config.yaml
d_model: 128
n_kv_head: 4
activation: "tanh_gelu"
norm: "layernorm"
attn_scale: 0.177
parallel_block: false
init_std_down: 0.00903
beta1: 0.95
lr_head: 0.00737
grad_clip: 1.0
decay_fraction: 0.341
final_lr_fraction: 0.0
dataset: "wikipedia_en"
Each number is 500 + 50 x the weight over its row's rms, rounded and kept within 0 to 999. Layers, rows and columns count from 0. Numbers have three digits each. The size before them is the row's rms in percent of the matrix's.

# down: layer 6 MLP down (transposed), 512x128, rms 0.269, rows 495-511, columns 0-127
# up: layer 6 MLP up, 512x128, rms 0.282, rows 496-511, columns 0-127
down495 085:464463500458541523474436425400482458523493507526488473467433449537629481519458484568486515485503481480548432371535526406555544498402443419601493499437513477498472379530492508490502452447461640453518482535519476459485540596538493464460411513494529549463467464495511515520504454514531513617546510448366522505459506464600470492403489471463425511518485557510470522495511472577477429449419
up496 094:469500510549503552451549502530449516521499459485487515636486566532602567453553499518475592419501473665532527446513434439497549536522579408459523540545444508490478487453473465502451527498378433532436498503521491573452536468409539445404571456495549464568538457572514400480419499458482456486507491519496498639568440510535423531409506527490485540505457521505513531509526433486556507494435
down496 114:530429378467467561598522555474502509461551476512673530512476438538454471547506428501557551461492522445506508542479487374433532576556487396455453449653527534530412502477479503437557532527458522521463528520444588465548555500427519479592507457472466534530466515460516502514471446500477555509549542460499518461550467471492457455558468475516555463423442488492417541548508607485458476583464
up497 102:509408514494471507508522433536558478499403532426550525503505626439491495532464484534552469483469458499424463472441482531439595481502482391523461458484515476487498472544525497563547378452536516556472434521494465510493542543509526514512488461521490421483498482569514476520451603575533401343509361489537424457488534536575525526396549443475546481496569473528514455460394615478475469536503
down497 093:504487551489486505397515524539490588544572501473543563483511475551489480482523531532502477542605531459465445456621554439566531516466444519532569479531494555454460454488551559501466521548568488520541500477365382466423511414509507457505534583463428630451519475478546557492472487506520439473507486571613470551505485479534476459630392480468479532514497475486482546465506475353520542432539
up498 111:594540398422543540496466446540394475529568583472516552477470460449491488485439492387458512466598477544493537456536552549411480493447593481502504438507530436483531499472489539525476489437465400508501511529431477483481498481412530537502543474467497483527471483590628498412526463575571511453598497484492529560570568527489409531411496522554590528552506506541493540499521478436491361524440
down498 111:502503522445555609504473567443485505445520413503544578540471524448511493425425444514462452486468478495548445562529553533521574572451418507526546428479531532517514533509404508499532560490512492560531502370562579480487517523547480525482459486362519553479464474590647464535492527433569506488556492546505410495542472488385431587515482511520520547403561497444461570471503544457504487578444
up499 108:532482464606499480565470495478618537552445525453517575481513471618408508469559493511491412484451458485515493474519500569392517353502536470482499521555459510512494579545558433542590512525491480497469398502555473521456477557410478489461423507616490596540501482555526475545533603565509547472531519498425453566554468452560490440514536473546505483481466618509441457485559505443442515441488
down499 109:495480555567480508592460452456496582533458516396534471532483467458507496418495499519491450418455534469596436533507473495472464521524483522563538436498498539588502556531590508509507508480574500473521402531467515475584540616539422514491502505475534463521541489617450523596500455451477494549561376504414444470495614398422484522457573477495516492443402394502571500550543567503467463543474
up500 088:501488483560386492495461452478526360451497519530538472466502469544421606511427470458389551531501472463510486492540501514519506556505438460467467601500536539520494539538508514448512545590625517582532492515492453456521540485584456459529563516408505491545511438441560464422484468481507474612393485437536540550463503564450441519477567539454489492487401517504442384413553512462484587457472
down500 085:462410533446524470409488417521453487449548468512507487526446562461550413542546491447636447553540489559477494495463537468490456521496446592441424462433488508513506530455483489502551625529420498480389454477532521446462460420546495506457639443518462583526439532476455532499516387462456490531518532515462408499500491556493471543397527506478443522570421468532471603448449553559540514476483
up501 096:508506531496472529515475592529429450498512408492513510505513525489536463492553532597501452493570491483426458436480484501517463492486444479429454542505522456543510527506566518441450518574564265561537495491512399559596480552537566481552568537512445526452578521585577524434471507508507463435542570510493489535491452441514447489418488439519458612484563568540429521517568516492487563431448
down501 103:584477463545527442486503543480473456388517508593426441561505465507566579471477592568529511521574496452531470565502476444522492453507501486459453454473489475551519542483589511525502522435518522443590498515455491529379520537398523499536534439498504525478500470538522480536490556477638500626515388515496434577378549459491474409597541482532376463495487481510550513505430529497515411511485
up502 092:469483579570498505463557499496551447509490524419448532517453531523451585526474504388504412456536596534492503482586453577518628499645553479560509541449432500507513488450471439537430461507393495460555511563507502476467497526576521498507454508483490420523414555464504466557589418423512600534626534514480514500526516472462526514481480489481477441487518592542444451499490476465354503486499
down502 088:546394551468484513522437577463360470509542494460532451445413602421523487414541591560562490479524506368496436495488573559469460509439535495516516472436520544575495471492484509507457437542377495430478578490493471496485463441473491408437439560548513588459548508454540437557450486526489446432526467523520491479493431551523474467563461458439514535478524469378524484469539522439496558557553
up503 099:552412469411515524526523575407474492453476537496499395558477531626472659475494521502518550471581439495519514558520494497457543528596419588510475506556459486507482534501489478479518409398416471470433533486526483564471479491491524526491521608482541493481596476438531526494397418410539467495498522552498540549538452475459481522459483534483486514525386465491513451422458446509565616458534
down503 104:461490508445486535473533468496460445500510515525473513478494477519436572512517402445537431549569526547478460433546525546493493580595587546489490586457392495501507475496575495533552446551502501511521478457449429475503554492474507455560436578422521507472529527503532490498485455522501555514453492589451552461573554303560606560514545440437589506614587500558549517522489515573479482415558
up504 114:518424508415529531492524499536465422506390562560486506531504485454543470473461422494517530519520519488505555456466518432426501506499609396504395488461559444477556614516524448563533513524547456526506522540396525514511500418456568473576408480455482448465491418367553486468470434606518467550420580466532485548494521550420513551569505526579532519430475445476511485434506422445427497518490
down504 106:554503403511546556560529521457510533592497462491424618457505562530444509475509445480520572453389425531546445457551534501527478449509585526452505593444442502594576534527502557497465431435486538463546479402532463522497477546482487553576455542513513519515441532589538418517514486600370553534554480512447528509527547542537485572540499426436561478537538430493480518552617508517571527506450
up505 093:477480554501502508488504480507529397597452473466484502540435500597488506483438574565448500535561511478434485495484465559382435545566521476427460453585472510406489525438600512475490492519493517598418503540528351586484519457555533490538478465477440440564413525531516576569472596482504463457454566444528437548500479484543549418566517487515421479489467499584440541468421504477460417517536
down505 087:531512481554409507535527588416525579513505417546506399569489537539574457525449557489494480469475438552459565486541546534565595472544469479458513380548506500456503522545501523484570450525564521452451448533546527526593495525532492598507484593434462447484395478616406479478389457463531482583516525508464541486424405476458487465605461502536523568469500445551514555559476456493498485523552
up506 105:510495414530531503475525511470464513592494508560460466522618610476435406454624457553585554502560526517514486541471374485449465513562527517518457560505589484499506541478453563485514490459442540546425530493510569492521526518488468437498502466545466482473491502394531542478511471477584540460434404486483437575526526557464504536467464507590508657526529455452559476600479544539429476599484
down506 110:479482527508437478453506504474478515541559508493459435474505612478487500436659524494459535552605486506557525503519502419506504486531423577502448523456545518473471574514578480436626476524535540440517369435521555509506479470557493518490503394562394539530476526474568548524535495489534500585532567548499498492372625539523594536519461521482496458504474366493512467440492441540508485486456
up507 106:472527536444535554610508563505504429422575489596496459434522513497470530495514531530465478565488481407514517583549456489566429546455469507465473525478407468490510544532496515457472535461465498549508569520611450428463615529518524482489488476521470464494569502586477585498426432446486540504434428557404503504473551535496522443542625425508448575475430403479384481517515577575517531482578
down507 093:475512524406512453380570430400548545461448452473471557571568522421454427550473549485545480519502531472569516642500493522479521466550463461435519484579575410507472495512426480555528520443422461508485481430464487463550421475472405541476532494460484545456598478458509394570573502468509430551472547468564614558470567503510467477578445490491479536513511475576498543578556530534506538526511
up508 103:583556502480513474532543494478496466519458470549477574589474527540498503543601546465611529453555489478553486382464466451526451537524500539457446489500560530546420418442484531472516511429518425464490500393545439489545585523448500517445488438552506469491558453482606521497436531510560531347514564439498503527441497396544455548509487419550440507586590525493471498489562377475516502471434
down508 098:491439382482466469499556476424452630484483455472523409504504510422522569396498465518549602439573556448473458542493517431557401406495619525477466466596457533516470512469521512492507480551510515528432470446514453483578451542562523451510511486455399474466523558408441463461524532518490471489476552516495469588442524543467464518578510397565504559488509555415542454500429530539532542540559
up509 102:461550505469533359450511551474465449440466500591463520530553532516484490403484570535488436457503486528448484461544608522512533421500442457537548463453486514525527461542433542440615594528487563459405483527459509477538471573562533611550506506568505507500581535503465491480482437421412516484472501506537532516511594463403483460520493407470401509613456608507422465540469500490464500501561
down509 114:520575477551538510640582453510549352522549550455507477456505464486461398533478508542509498457542511423508418441529440520501472488465442498492529551532568499483538450482478462449456462438497566511511538494550460489504365529453497531567473482419492440487520605632538507445518552488549428552559509547493499519498445571488502500592612463494441596513556502397508454495549493563572475495524
up510 111:418460567485480561548561535554518535460452515491485418516510413533458562494479471601501494476506469553572458473436527502465559529457464483491490481578432423566612485359500557524474539442579561525519519532570422544475424454455440464529519509567489546489478419483581477463441553492454552487506543506542536497493550543523531499426527549531440512472597472474562424538563501540361481529623
down510 114:409521579442497505535456543427412571477444540473533533453474519501482529549497511475572502471438465502464560468530502467462490564517463388496549477482489449593446506543561405543405529404524534498449535597493540531503561594545483449500524545476549461607509450455526472384552527504420438423539483511544526542513450484525530455493488484517474545435531446493413500445507492544605368520392
up511 096:533429470441471465548464509557564441580461614468432436446448479535470552493545511421470456463517484451501473505454516510600398501537450509437594512449454536550605499518514553529522490439579406500540551527439449556566512548437503468507477530506497484487444483516475521459599565562507552453543506439421580570393582497577515389440580491499508458506571509507513474498538510500494558484389
down511 091:481516472480610510443477404528482476539491482569537519433545513525587442535510479513527441539509459482541546340474495392517455500486445554651483562409426476407464516490565483465509493537547566519501603427439434484524494555516433468432480541505511449461513554500587458467531495561494582489532517572580622529548503415511489497499503509452495489487560469516463500444434551595531477470481